Part of a small language model's weights.
Size: 3 heads of 32, MLP 384 tanh GELU.
Training: a variant of SOAP for these matrices, 113M tokens, 3440 steps.
Each number is 128 + 24 x the weight over its row's rms, rounded and kept within 0 to 255. Layers, rows and columns count from 0. The size above them is the row's rms in percent of the matrix's.

# layer 3 attention output (transposed), 96x96, rms 0.223, rows 42-63, columns 0-95
size [ 91 100 108  98  83  98  92  99  97  97 101 100 104 102  95  96  95  96  90  94  91  99]
[[134 151  97 130 109 149 135 167 136 145 118 106 105 104 112  91 133 131 133 119 131 143 106 131 183 118 129  90 164 150 138 115 123 150  99 130 211 135 155  94 127 134 136 129 134 158 115 125 101 144 135 117 118 131 118 115 171 131 133 166 104 103 116  82 122  93 117 178 146 122 132  92 160 160 118 145 150 172 129 142 125 125 140  90  80 160 116 128 147 180 143 112 157 122 150 118]
 [ 93 165 114  88 104 128 128 113 104 112 168  74  94 104 122 126 138  82 140 152 140 153 115 131 122 136 100 133  96 129  92 151 126 155 145 123 102 110 105  97 120 135 116 158 153 129 115 164 107 110 118 155 140 156 137 124 145 142 131 118 122 150 118  81 167  89 156 169 135  78 113 144  88 151 161 125 117 123 119 101 146  87  93 154 103 125  92 152 129 122 108 132 130  94 157 102]
 [160 108 105 127 151  90 154 151 137 195 134  95 141 178 134 131 136 147 138 125 120 101 124  99 114 144 108 169 131 116 160 132 135 145 132 145 112 121 169  99 107  83  95 108 125 148 156 105  94 165 112 144 144 135 137  95  93 136 130 125 120 140 148  62 111 108 141 157 127 136  87 129 158  98 105 159 104 152  88 120 121 113 120 160 142 151 127 124 174 129 142 140 110 158 115 152]
 [126 144  93 129 108 117 134 128 147 127 123 138 128 105  93 127 133 167 147 122 138  62 110  67 120 111  90  91  87 146 121 168 112 132 140 125 116 107 122 129 103 127 138 138 167 120 135 126 110 152 160 117 177 111 160  59 117 115 143 119 135 137 100 108 151 152  75 106 114 113  76 118 127 118 165 142 126 125 120 158 128 117 158 152 110 124 114 135 155 100 106 143 163 101  92 125]
 [139 100 156 110 144  82 110 155 150  90 137 148 161 141 140 138 152 117 134 137 151 136 148 122 139  88 159 133 131  81 130 130  92 154  80 141 135 117 150 129 138 117 131 139 172 121 111 121  66 123 190 103 118 104 130 124 131 114 121 100 147 141 131  87 144 162 140 174 106  94 132 130 166 124  69 102  96 154 107 109  97 128 129  97 142 115 123 157 119 131 117 159 153 110 135 120]
 [131 164 136 119 174 114 170 111 164 169 138 146 106 141  97 116 137 142 177 136 118 159 114 151 108 123 155 108 114 152 141 117  90 151 145 153 115  90 122 159 130 142 112 150 156 105 119 119 126 140 117  98 159 129 110 121 108 140  92 108 114 122 121 149  97 126 133 124 152 162  91 149 151 132 147 136 189 126 161 129 125 126 105  88 176 122  88  93 138  66 142 133  96 114 115 153]
 [128 143 124  91 147 108 112 126 107 155 106 128 142 147 124 100 129  73 111 130 127 100 127 185 112 118 115 176 151 154 133 124 132 140 136  80 160  96 165 121  67 118 111 146 144 109  71 149 130 131 171 138 144 105 157 153  96  93 112 122 177 124 114 109 110 155 129 132 103 150 117 147 113 123 127 134 117 154 109 175 119 111 111 158 140  86 129 168 128 147 102 151 113 122 103 119]
 [112 129 131 108 139 111 121 175 140 119 123 130  84 148 147 133  92 177 147 176 149 109 150 112 101 150 112 122 113 122  82 142 181 134  97 112 109 168 110 107 121 148  91 166 147 111 126 162 127 122 110 161 124 132 136 118 113  88 100 111 127 139 122 154  90 147  94 110 105 127 138  69 107 127 151 132 142 121 174 113 133 134 105 127 167 150  88 126  98 163 125 124 137 107 102  89]
 [186 104 162 136 148  99 120 122 123 110 127 170 122 129  96  97 145 120 132 126 137 118 143 116 125 110 119  89 127 130 116 133  85 118 114 133  98 146 149 167 102 163 142 153 158 159 138 143 103  77  81 119 130 115 140 131 170 117 117 150 120 156 115 136 168 142 118  73  91 124 101 130  92 132 137 132 119 153  69 176 156 139 121 117 114 117 128 117 148 124 145 175 129 177 125 118]
 [118 132  74 106 147 143 108  82 147 153  96 168 119 159 147 112 172 144 109 157 150 147 100 113 126 114 111 160 104 149 105 158 177 130 130 149 137 127  94 153 134  83 156 174  98 151 147  92 141 119 150 158 110 129 138 117 129 147 106 139 113  90 115 147 115 121  87 110 156  92 114 121 133 103 129 122 161 105 120 142 156 184 102 155 121 140 148 158 147 117 136 106 149 144 137 145]
 [154 103 136 116 106 101  91 129 127 119  77 131 173 130  67 117 124 131 149 100 153 141  94 114 108 160 117 152 173 140 133  85 116 111 118 141 149 124 106 129 131 139  96 128 140 139 172 143 107 102 139 107  83  99  94 111 142 129  75 116 159 153 108 130 110  93 134 123 159 140 136 127 167  99 150 143 164 142 148 166 155 126 114 130 114 103 135 114  77 111 108 101 159 121 138 147]
 [107 126 101 139 152 175 186  85 133 120 119 132 166 105 152 115 141 142 120  79  86 150 135 110 168  97 102 137 137 103 131 110 128 147  96 113  96 172 185 132 130 168 109 127 150  82 133 135 107 104  90 124 102 144 104 104 115 121 112 120  91 134 119 116 142 114 110 136 148 119 136 118 123 149 137 129 102 153  97 113 131 119 146 126  92 130 117 136 129 112 151  78  85 136 177 116]
 [131 154 134 107 130  84 148 110 170 127 115 103 122 138 135 137 170 144 161  94 161 121 157  95 137 141 102 163 121 149 133 142 129 145 182 155  76 156 125 111 143 106 121 123 123 104 161 143 121 181 118  90 117  80 131 159 122 122  83 116  73 167 105 145 129 122 127 161 113 175 112 106 112 145 129 139 127 154 138 116 156 154 120 153  94 143 154 116  99 143 125 124 107 102 141 141]
 [ 96 110 144 108 106 141 112 145 156 122  78 137 116  92 158 150 128  58 146 126  97 149 104 125 115 129 138  96 146 128 113  67 145 113 176 152  99 154 149 153 144 132  96 126 132 120 138 114 106 151  99 129  72 109 122 145 105 115 143 139 141 106 115  83 150 114 129 117 150 108 130 130 107 181 156 139 123 130 161 142  98  76 160 138 124  89 139 120 115 124 153 113 160 108 129 128]
 [137  98  96 110 157 194 126 117 132 110 114 137 168 117 132  89 104 121 134 126 118 128  97 119 132 156 116 140 150 123 132 140 158 140 158 146  96 132 171 147 123 150 186 165 142 158 144 176 103 107 137 107 136 132 108 120  87  99 100 105 140 103 105  93 126 111 115 153 119 137 146 128 141 134  77 127 142 108 107 128 125 152 166 112 172 121 145 104 117  96 153  81 175 147 133 148]
 [126 118  81 132 107 128 115 139  64 127 120 169 113 148 121 143 125 140 182 163 153 112 119 117 171 113 138 155 152 153 143 125 122 113 129 149 102 145 155 101 124  62 144 152 152 144  96  89 125  99 108  84 142 127 147 145 124 118 107 102 113 119 164 104 144 133 138 122 133  97  96 150  92 134 124 135 160 146 129 136 113 141 113 111 186 162 162 113 101 117 109 132 158  97 161 133]
 [131 163 105 156 101 134 109 108 133 125 111 115 136 159 142 148 124 150 108 134 106 140 141 102  77 159 120 108 137 113 140 115 123 163 116 148  69 129  84 100 152 141 139 121 147 156 107 150 155 120 150 152 124 115  90 133 154 134 126 131 150 122 136 121  96 119  96 162 156  79 126 155 125 115 156 146  94 160  99 137 197 130 183 122 141  96 138  98 138 144 141 141 141 126  67 114]
 [128 161 137 111  88 144 105 131 133 154 160  80 172 111 120 100 160 137 139 143 108  93 120 134  74  97  99 149 139 112 114 171 160 107 136 124 127 161  95 153 144 167 152 116 152 181 107 130  96 102 144 177 119 125 115 136 121 126 122 117 100  88  98 127 125  92 113 110 159 117 135  94 120 113 132 117 150 104 140 155 105 149 123 140 154 132 131 145 124 150 157 169 130 157 139  82]
 [159 153 126 103 142 153  96 144 131 104 166 108  91 139 146 102  85 146 132 107 143  93 113 114 131 131 154 132 141 105 129 109 101 144 114 128 120 141 112 121 117 103 139 144 146 123 146 128 161 140 167 142 136 137 131 164 123 134 115 142 129 110 120 147 140 142  55 199 120 181 120 118 102 150 140 117 126 129 106 134 154 148  63 166 145  79 102  95 116 119  94 112 109 154 149 155]
 [146 130  99 102 103 125 112 130 160 153 102 134 109 132 166 104 119 111 130 107 161 106 136 163 109 191 105 177 107 158 142 120 157 102 112 187  79 124 133 118 158 116 162 111 148  97  89 125 159  91 154 153 154 182 101 109 121 123 147 125 162 106 145 160 140  93 137 119 130 154 159 159 128 141 103 109 133 111 142 124 127 124  96 132 144 170 130 131 110 151 109 113 129 115 126 141]
 [124 149 144 127 181 160 134 156  82 137 134 104 100  90 135 114 166 122 155 172 121 156  97 120 151 120 103 135  86 128 167 137 121 137 100 126 148 130  92 133 128 122 115 124 131 137 133 151 123 161 129 159 162 156 106  81 121 113 112 116 116 109 170 200 137 109 169 151 140 111 103 161 171 176 133 117 112 122 113 111 128 127 108 134 121 129 128 114 105 136  78 127 128 114  89 148]
 [144 122 116  94 169 123 126 109 166 132 125 137 108 171 161  90 144 174 135 121 114  76 153 131 109 128 124  89  80 117  58 106 119 138 169 114 143 142 131 143  90 156 164 118 144 147 101  96 133 101 116 107 140 138 150 139 135 131 142 136 162 140 169 100 142 130 137 165 139  94 137 112 118 189 140 123 149  88 134 129 110 148 114 106 109 128 110 126 101 153 140  93 128 114 110 126]]
# layer 3 attention value, 96x96, rms 0.258, rows 43-63, columns 0-95
size [103 104  93  93 102  98 106  98  97 100 101 105 115 100  96 104  96  97  88  98 108]
[[181 179 118 127 117 113 121 152 138  99 105 165 136 165 125 108 109 158 120 143 132 107  89 169  92 123 151 120 144  78 109 102 129 109 149 118 152 131 128 111 125 152 105 117  89 109 148 156 203 139  83 115 161 114 132 124 131 111 187 128 130 119 111 143  91 128 109 154 110 132 130 101 102 122 114 157 123 113 126 121 138 107 108 123 172 134 128 147 101 135 138 146 121 103 126 183]
 [101 140 165 130 149 183 163 127 138  63 146 132 140  93 114 128  87  93 127 128 159 118 116 140 131 106  92 120 147 100 128 146 137 133 161  98 131 107  93 154 127 109 172 156  88 123 140 140 109 121 130 113 137 116 125 124 157 109 121 176 118 110 159 140 120 137  99 117 119 132 164 148  95 140 127 128 111 136  94 180 131 143 166 101 131 139 149  79 147 120 120 153 142 120 186 106]
 [ 97 141 130 149 121 152 116 114 106 137 139 143  96 130  90  94 107  82 121 124 117 135 111 147 156 139 145 164 132 112 100 134 147 139 125 127 106 108 126 144  88 116 137  92 130  96 153 112 142 127 144 170 143 114 138 191 123 145 172 168  71 122 129 158  96 126 130 108 160  82 131 133 125 124 128 107 157 144  88 150 108 111 147 154  97 162 175 110 103 177 147 142 133 122 164 140]
 [140 129 133 132 103 114  80 109 138 161 157 121 134 102 174  91 120 115 167 121 123 148 150  95 107 157 122 120 129 166 125  99 171 150 159  94 132 120 101 150 119 153 162 102 104 113 146 146 118 142 141 121 164 140 145 101 122  90 127 157 101 108 100 151 106 140  85  74 125 141 134 131 141 116 174  81 133 119 150 121 161 134 124 114 124 164 127 139 130 116 137  80 151 165 164  95]
 [ 67 103 130 126 122 117  94 130 161  82 122 148 173 112  85  97  76 126 144 104 122 115 130  85 127  82 119 170 160  86 144 145 160  98 107 118 127 114 130  77 103 145 109 118 149 145 146 132 121  95 161 159 124 143 160 153 100  96 124 153 127 115 120 130 117 160 144 163 144 148 118 131 133 123 131 145 102 135 125 143 120 139 124 164 102 141 123 135 158 129 131  92 179 146 137 116]
 [111 151 128 103 140  97 202 129 138 127 131 137 144 148 140 136 123 126 118 153 138 110 144  90 108 114 155 116 117 105  76  79 128 137 174 135 150  87 135 125 120 123 133 131 117 158 140 115  83 132  84 122 115 136 151 184 145  96 160 102 108  92 149 137 132  76 160  75 139 152 160 178 133 104 129 128 124 126 132 129 163 149 135 133 101 155 121 129 131 127 127 115 121  95 161 119]
 [ 78 152 173 106  86 204 117  99 148 125  98 143 126 173 128 142 150 113 129 115  94 129 132 141 126 148 160 117 143 148  81 137 133 152  95 124 121 131 135  95 122 148 129 129 150 146 100 126 125 128 129 127 107 111 136 157 146 130 170 157 107 174 113  91 109 129 120 126 117 148  78 151 163 156 137 113  95 117  74 141 105 101 151 159 129 125 132 119 126 114  82 143 133 129 138 159]
 [ 88 103 119 167 153 145 101 126 135 115 147 138  69  99 123 109 152 140 158 154 122 152 102  94 157 157  94 139 126 123 149 100 111  92 164 147 147  83 183 128 129 116 145 108 156  96 145 137 139 154 100 149 111 146 140 146 124 135 136 129 124 123  97  98  92 122 112 140 164  85 170 133 146 128 132  92 160  85 149 124 112 116 101 139 105 146 154 111 108 111 143 134 139 145 135  75]
 [131 113 139 159 100 141 156 125 139 106 141 127 160 109 117 131 111 155 163 122 103 152 155 156 117 142 105 119 115 132 158 173 153 146 102  84 138 130 173 137 131 109 114  98 122 150  89 131 118 160 154  78 134 109 100 148 116 177 138 105 128 152 112 118 132 101 147 157 125 150 117 143 108 140 121 112 146 187 158 157 102 120 118 144 114 134 137 121 121 170 172 172  62 148 112 145]
 [131  86 150 133 162 102 123 106 116 106 124 110 110 122 158 147 163 124 138 114  74 126 168 111 139  83 151 102 119 131  93 151 172 160 125 133 137 122 135 131 108 105 142 112 156 138 154 111 128 172 127 144 134 124 118 128 120 146 112 136 105  98 141 135  89 197 191 140 115  89 128 149 130 117 143 117 149 110 123 118  91 168 101 139  87 149  61 126 136 137 132 137 132 146 131 104]
 [187 159  90 130 121  85 108 144 148 135 137 152  79 141 140 147 131 121 118  91 135 153 107 154  90 139 103  83 120 147 204 155 109  92 164 147 121 114 113  98  97  86 138 111 132 128 114 110 146 129 162 127 127 173 159 111 140 135 135 102 107 148 139 114 107 143  87 117 127 117  99 120 112 107 112 123 114 120 154 135 128 112 131 147 125 117 154  94 124 110 166 150 145 173 146 125]
 [153 130 133 125 133 195 106 112 108 126 162 160 145 118 130 140 138 119 153 158 138 122 118 175  87  65 123  98 144  84 154 150 111 125  78 124 167 118 131 120 122 129 119 152 167 167 156  85 143 119 161 113 122 149 135 106 117 109 139 153 102 113 118 127 112 130 117 116 119 118  68 168 137 129 137 122 175 147 107 113 136 122 154 108 127 111 113 161 125 159 128 155 127 114 176 106]
 [173 145 124 168 131 117 142 109 100 127 111 155 123 118 114 150 153 186  87 159 109 125 142 154 162  91 144 142 119 123 162 135 164 139 118 145 137 101  78 117 117 128 126  96 108 143 115 129 122 118 124 127 117 133 127  90 150 172 110  60 108 130 114 155 143 151 119 108 167 107  98 145 143 112 151 169 128 142 119  93 125 150 120 165 157 147  90 110 117  79 115 138  84 122 125 116]
 [151 115 159 176 112 109 138 155 146 135 117 105 114  68 105 106 162  89 113  96 133 169 120 159 114 126 134 133  94 142 128 119 177 144 140 127 143 167 106 114  96  99 118  97 168 130 109  89 103 176 128 118 139 138 139  88 135 128 131  91 114 125 116 132 148 156 149 140 143 130 119 168 136 125 103  82 103 143 125 121 179 136 118 154 115 128 147 129 155 129 137 170 136 161 170 109]
 [127 128 154 112 145 168 107 124 146 147 100 130 122  59 161  99 130 126 145 136 113  64 121 121 139 140 108 160 119  72 123 110 144 134 161  97 155 135 119 154 137 124 115 110 109 117 123 109 139 166 113  75  67 127 127  91 170 126 121 147 121 118  99 129 123 127 105 154 121 170 131 140 131 160 134  87 125 140 155 137 142 135 166 113  84 130 125 117 163 169 137 140 100 153 120 112]
 [136 121 144 118 169 125 146 149 161 106 138 135  87 119 124 131 128 118 116 154 116 176 122 150  82 138 102 151 117 136 122 133 160 114 120 121 171 157 139 130 132 115 151 157 103 128 126 116 134 131 166 163 151 111 147 144  92 154 129 154 121 110 130 121 149 142 165 112 135 130  98  44 121 195 148 111 153 139 109 136  82 115  98 108 116 135 156 111 157  91  86 125 100 122 154 154]
 [143 157 121 133  81 127 124 121 122  97 150 153 134 152 101 104 103 110 144 111 132 120 186 151 159 144 123 104 112 184 107 108 174 133  95 163 117 124 170 110 131  84 125 130  84 124 139  91 107 167 117 113 116  80 148 140 113 126 141 135  83 162 125 108 139 164 135 124 168 122 104 130 127 128 103 145  99  87 121 128 112 121 109 145 160  88 127  97 134 145 137 138 100 116 120 168]
 [111 148 132 152 123 151 121 118 136 176 119 141 196 121 108 172 102 101 120  84 152 150  97 157 152 124 116 131 116 147 105 183 137 136 149 137 128 111 155 106 114 153 103 143 143 145 176 111 135 160 113 130 137  90 151 146  98 158 143  95 126 129 150  92  68  81 172 111 141 127 107 112 121 144 113 112 128 144 128 123 139 132 114 103  69 123 105 144 123 103 147 105 137 118 135 137]
 [135 103 136 106 133 150 190 140 129 111 123  99 205 144 137 130 121 121 147 131 108 153 110 155 123 150 168  97 147 145 109 117 121 142 119 123 153 148  93 129 128 128 121 136 107 155 142 101 111 141 156 103  94 145 132 144 103 111 164 113 107  71  94 113 127 132 153 139 109 132  93 108  99 122 110 147  96 158 117 152 122 111 149 112  98 112 150 143 154 147 127 150  73 149  61 143]
 [155 103 137  70 121 119 169 109 144 137  96 157 187 138 114  99  91 108 112 104 131 105  78 104  99 133 118 134 172 149 133  84 141 145 110 108 131 131 115 141 119 118  84 119 150  86 154 123 163 108 107 103 104 167 154 128 104 120 157 132 121 143 148 154 111 112 109 179  83  87 135 113 110 135 151 143 134 145 131 112 118 146 101 159 149 122 129 118 117 127 125  93 152 129 128 162]
 [109 169  94 185 120 137  99 178 132 144 130 106 147 159 103 128 135 117  81 130 131 150 132 155 145 117 112 109 169 171 131 148 119 118  98 110 146 139 139 116 116 147  78 105 129 150 127 180 124 164 123 154  99 114 122 169 127 127 172 123 106 112  59 155 125 145 136 111 121 136 132 126 147 138 145  96  77 149 164 114 150  98 132 138 128 122 158 142 123 104 124 124  99 106 120 105]]
# layer 3 attention query, 96x96, rms 0.216, rows 64-78, columns 0-95
size [ 83  94  85  78  83  90  79  77  88  86  91  83  87  92  89]
[[ 71  90 151 141 139 163 101 145 120 126 137 175 151 143 124 148 181  62 116  97 158 123 107 138 119 135 141 131 138 133 127 139 164 150 175 129 117  92 118 158 108  81 136 105 120 135 122 112 170 132  84 130 111 120 139 163 109 140 108 121 118  82 123 120 110 146  89 117 107  84 110 132 123 140 121 107 148 115 126 100 166 147 128 122 160 135 107 166 144 173 129 142 134 145 106 125]
 [102 105 129 145 118 168 120  91  70 148 122 114 123 152 152 140  77 138  94 181 124 125 168  89 129 131 133 113 111 157 109 178 158 124 126 109  99 126 124 134 133 143 122  90  83 150 143 139 123 155 115 139 141 148 127 169 113 122 179  98 170 144 122 121 128 124 103 122 160 128 106 137 125 122 114 114  94 164 139 132 134 109 150 141 172 145 143 135 145 139 104 139 120 106 192 155]
 [104 132 108 116 154 130 136  96 127 131 140 164 164 160 106 124 131 174 113 147  71  98 152 167 115 156 137 136 110  79  96 167 148 126 126  93 131 141 135 132  97 144 138 155 102 126 137 153 124 131 162 132 131 141 132 130 127 135 140 148 160 127 107 160  92 146 106 138 162 149 159  91 181 168 116 114 123 143 117 142 138 120  69 126  75 123 117 117 123  97 164 136 126 143 113  83]
 [118 122 129  80 114 129 125 151 136 101 142  78 135 148 177 165 146 131 131 113 144 134 170 126 142 137  72 151 144 152 106 136 155  88 148 101 112 136 132 152 124 146 151 166 122 145 155 134 138 187 119 103 133 148 135 105 114  96 162 128 130 149 118 108 126 162 141 124 131 152 112 110  84 118 152 165 131 136 117 104 124 117 202 108 118 111 128 130 112 134 128 194 112 160 142 117]
 [105 116  87  76 109 171 129 125  82 116 177 114 111 152  90 120 108 123 142 108 147 171 123 104 142 122 113 137 123 162 136 131 129  66 156 122 120 107 157 137 121 153 130  76 120 117 103  90  91 130 113 106 101 118 158 134  94 122 139 110 111 158 155  73 160 152 137 126 136 103 109 134 103 132 129 139 103  95  91 160 137 156 106 144 120 124 135 157 139 111 147 108 164 113 126 124]
 [144 169 103 133 108 125 112 149 132  71 163 119 147 142 103  90 137 162 139 140 141  96 128 140 114  90 149 102  89 144 136 119 119 182 156 138 104 129 131  76 115 151 168 104 148 114  95 124 115 131 160 155 136 134  96 133 158 125 110 149 159 119 111 138 117 137 140 137 115 123 142 107 150  89 130 147 191 147 191 103 134 105 108 138 108 100 147 135 146 128 114 150 134 164 164 123]
 [116 148 118 106 132 112 126 116 139  94  80 124  94 132 102  64  96 132 142 169  82 130 158 142 106 141 137 118 129 141 144 128 108 108 128 142 145 134 131 156 127  90 103 154 113 122 144  88 156 140 100 105 137 110 118 121 121 133 171 157  86  88 110 132 163 143 130 129 141 132 127 105 105 118  84 170 131 164 163 131 173 115 168 144 143 170 116 160  93 149 106  99 109 138 100 121]
 [105 146 111 152 113 131 127 147 146 147 128  97 113 103 104 129 121 143 159 142 119 163 137 119 114 113 100 136 126 116 109 128 105 134 119 116 108  99 136 137  63  88 156 117 128  88 113 150 113 145 124 101 102 172 123  69 109 176 139 108 126 106 175 118 145 124  72 117  57  94  95 113 105 124 118 135  74 151 129 134 110  94 130 105 138 127  83 119 117 137 138 102 134 122 136 114]
 [136 124 133 154 159 141 121 128 159 127 119 113 129 145 127 130 133 117  99 138 103 112 148 163 112 116 155  95 112 112 102 113 106 165 127 150 141 106 105  89 182 124 114 103 168 122 103  90 162 119 147 121 116 160 134 139 132 158 153 136 131 133 129 134 154 173 113 154 175 149 131 128 112 149  95  96 148 122 143 143 165 137 100 140 119 124 134 112 161 152 156  84  81 151 178 199]
 [105 140 136 159 131 108 163 140 151 135  91 126 179 157 125 105 148 120 138 190 124 115  76 130 122 120 149 144 129 179 116 141 138 170 105 107 131 138 162 152 133 132 116 144 198 124 102 121 181 130 154 124 118 128 151 117 145 133 144 163 144 122 145 104 116 131 101 113 129 156 145 140 145  92  91  95 125 117 136 133 105 135  98 170 113 162 108 153 144 110  99 161 132 174 136 122]
 [133  96 123 128 151 157 136 145 139 105 147  84 153 154  90 125 137  99 123 121  84 169 150  89 116 130  84 121 134 115 146 153 171  84 117 127 127 127 111 152 143 135 163 117 140 130 146 162 123 183 108 169  93 144 151  58 130 119 138 106 143 121 131 128 133 108 161 120 124 130 113 153 170 106 150 149  99 108 126 121  82 158 166 145 124 126 112  98 116 122 147 133 157 118  91 133]
 [120 122 149 145 124 124 126  69 123 121  85 137 144 159 138 119 113  69 114 138 146 123 159 126 126 144  91 145 134 109 173 105 167 175 173 183  91 136 139 129 131 123 137 112 122 119 168 124 139 127  96  82 171 125 175  93 128  99 144 148 133 138  90 128 141 166 134 110 115 140 115 180  85 152 145 144 167 132 160 137 140 108 109 124 111 114 136 133 130 128 130 149 137 127 149 116]
 [128 123 130 129 156 119 110 123 141 136  84 139 156  69 190 100 125 129  91 105 104 128  99 165 163 158 136 125 110 134 126  71 116 153  94 116 165 150 138  97 136 132 111 122 119 162  94 137 132 135 161 143 137 121 108 134 119 141 127 140 113  69 115 161 122 102 137 108 128 163 102  93 105 112 104 158 127  98 126 101 120 100 134 104 158 138 122 143 123 110 148 163  72 124 121  93]
 [105 132 119 124  99 118 120 120  79 111 153 127 124 113 116 135 113  85  77 168 116  89 134 147  94 113 153 122  98 155  73 141 129 114 101 130 110 141 111 113 125  80 130  86 133 136  92 121 150 118 127 127  90 117 110  98 155 142 166 151  76 137 134 129 153  62 105 123 127 166 151  89 117 126 105 145 119 117 118 163 142 138 119 127 110 152 113 108 127 159 135 142  98 124  82 110]
 [125 138 143 132 169 133 127  71  96 107 121 129 150 142 118 134 117 122  97 116 166  89 154  66 165 100  96  96 132 120 134 152  95 108 116 124 158 127 108 186 144 110 136 122 127 121 173 144 139  85 157 120 106 149 186  97 128 115 134 134 118 113 121 142 118 147 130 116 143 124 113 131 118 132 161 151 110  79 115 116 130 145 102 118 166 171 127 179 153 118 131 144 111 158 140 105]]
# layer 3 attention key, 96x96, rms 0.216, rows 64-77, columns 0-95
size [ 72  90  77  79  80  82  75  80  77  79  91  88  79  75]
[[165 142 132 118 156 101 137 121  95 133  96  64  94 130 123 131  87 142 124 131  91 149 117 112 114  99 113 154 176 108 140 126 128 102 104  99 127 132 145 124 150 164 114 170 139 112 175  99 115 128 171  93  86 131 105  48 109 133 157 125 136 139 159 102 117 100 105 105 141 138 135 128 147 133 146 123 109 130 141 146 114 153  97 100 119 136 162  94 119 150 134 134 160 144 131 139]
 [142 162 129 152 112  84 131  84 133 153 120 122 135 119  91  96 103 109 132 101 183 126 141 136 140 139  99 107 128 125 110 132 128 114 145 137 115 125 177 134 101 131 109 132 163  86 116  88 110  96 142 134 131 126  96  91 126 130 117 149 126 111 134 185  97 121 126 152 154 104 110 150 128 172 134 113 176 108  82  82  87 131 138 100 105 158 128 184 124 124 129  96 131 153 126 112]
 [131  89 139 143 153 138 111 117 150 119  94 131 158 128 155 108 165 161 133 147 107 122 109 126 149 129 111 113 133 145 122 119 129 194  96 113 153 111 116  97 130 112 112 100 152 153 134 141 137 124 137 150 126  95 162 108 105 113 122 105  98 105 187 106 121 119 121 132 139 118 112 151 116  86 143 121 116 105 161 130 107 118 174 149 183 108 118 196 119 172 111 134 139 117  66 111]
 [127 138 171 151 126  86 156 156 124 182 127  96 134 127 112 130 140 145 129 142 137 109 104 106  85 150 167 111 125 136 108 147 147 130 132 105 125 118 160 120 128 155 125 113 136 139 136  94 122 108  86 131 136 110 108 173 167 178 135 132 125 193 124 148 140 134 143 122 174  77 124 160 152 136 147  94  98 124 127 145  82 123 108 147 114  93 177 133 141 140 113 113 156 159 156 149]
 [126 145 153 174 123 102 117 142  60  96  99 109 136 137 160 129 126 136 151 111 145 120 145 125 101 187 113 120 132 100 117 114 152 119 147 147 127 117 117 153 125  77 113 136 138 167 142 135 125  83 126 128 100 137 123 101 119  94 131 125 106 108 115 156 129 173  96 128 117 120 163 115 133 121 104  98 124 126 147 111 137 109 113  89 134 169 136  86  98 176  84 108 117 189 135 147]
 [ 93 112  93 120 118 138 108 111 188 135 159 125 127  69 118 129 108 112 118 150 131 103 139 158 133 165 111 125 117 176  89 114 158 141 101 135 103  99  99 133 128  91 128 118 111 137 174 136 152 139  90  85 111 147 136 135 170 160 157 153 118 138 144 162 110 122 115  98 153 189 104 114 120 157 129 104 132 145 128 143 116 118 144 120 123 136 133 159 121 157 124 122 117  71 110 162]
 [127 138 105 143 112 146  95 115  89 128 106 123 148 155 152 156 134 172 113 151 161 128 104 134 144 126 153 106 110 115 113  78 104 159 117  96  82 149 107 121 111 173 144 127 151 146  83 137 109  88 153 159 143 134 105 102 132  93 115  92 136 137 117 136 110 123 101 175 125 143 133 125 184 126 156  92 159 122  82 107 100 117 133 100  80 112 130 139 158 123 137 148 144  98 148 138]
 [104 135 137 111 114 166 123 128 146  99 133  81 114 173 125 136 155 154 121 138 154 123 136 124 152 139 106 141  76 139 103 128 144 121 129 117 123 130 135 128 170 128  93 121 127 141 110 133 166 157 139 151 157 127 157 115 132 112 160 142 102 163 108 127  98 148 189 137 164 158 141  80 144  79 127 114 138 104 156 127 140 153 161 144 147 146 186 128  58 142 124 120 146 125  93 145]
 [144 134 126 147 103 123 105  92 120 120  98 148 127 131 128 104 157 115  99 149 157 100  90 149 136 154 143 169 146 112 140 110 152 148 126 151  87 155 132 174 106 106 148 166 143 106 154 147 132 140 121  83 134 137 127 110 121 129 107 143 172  98 103 154  95  98 144 101  95 119  97 106 154 140 108 154 143 122  99 125 136 146 102 108 131 144  86 166  68 160 126 149 162 127  79 108]
 [182  86 123 161 134 146  78 128 138 116 147 105 116 154  87 146  89 124 144 110 123 132 158 135 117 150 160 168 111 105 162 110 124 157 104 148 148 130  89  93 131 133 148 124  88 125 144 161 113 155 112 170 120 156 103 105 115 130 106 116 149  94 165 147 151 130 150 159 137 158 123 104 123 169 191 173 156 121 132 135 115 118 134 152 129 108 126  97 122 152 126 114 137 107 104 142]
 [130 160 155 103 122 139 108 166 127 134 146  73 141 119 150 140 149 175 158 142 141 150  87 121 147 124 142 145  68 107 106 156 111  79 134 118 146 128 131 124 150 103  93 179 105 180 133 147 120 126 126 118 114  94 133 147  80 128 153 119 112 136 179  96 142 139 113 137 136  94 139 109  92 134 121 114 129 101 118 118 139 113 184 142 139 144 141 130 111 106 125 112 138 180 148 151]
 [117 131 126  89 110 143 162 121 130 106 150 131 124 124 113 138 123 153 127 158 127 157 118 118 121 123 116 144  98 121 129 113 104  88 109 123  81 108 117 126 100  87 165 119 141 155  96 128 119 120 132 102  81 141 145  98 124 155 125 104 145 115 179 120 148 126 137 179 127 104  69  81 194 106 107 119  79 113 163 104 118 147 114 101 110 113 147 154 110 131 135 104  83 105 138 153]
 [128 113 120 140 122 152 160 105  95 144 132 130  74 133 139 105 131 150 130 145  79 122 140 127 163 102 127 110 132  86 127 165 148 135 143 103 147 149 107 150 107  97 150 138  93  98 153  86 108 114  99 105 185 114 151 143 117 108 109 114 100 166 116 114 137 129 145 126 106 108 155 105 190 132 171 103 128 105 114 147 139 143 150 145 153 129  80 144 156 114 144 102 111  76 104 136]
 [137 131 134 123 130 136  92 119 154 126  62 147  81 106 131 158  90 150 129 138 110 124  65 160 165 147  99 142 150 117 135  91  99 141 143 131 152 120  93 171 138 180 145 161 126 141 137 152 132  94 109 154 168 139 149  87 108 118 136 128 135 120 152 104 148 183 158 121 107  94  89 138 114 142 154 114 112 118 129 110 119 104 161 142 108 121 132 135 125 129 148 121 160  92 123 133]]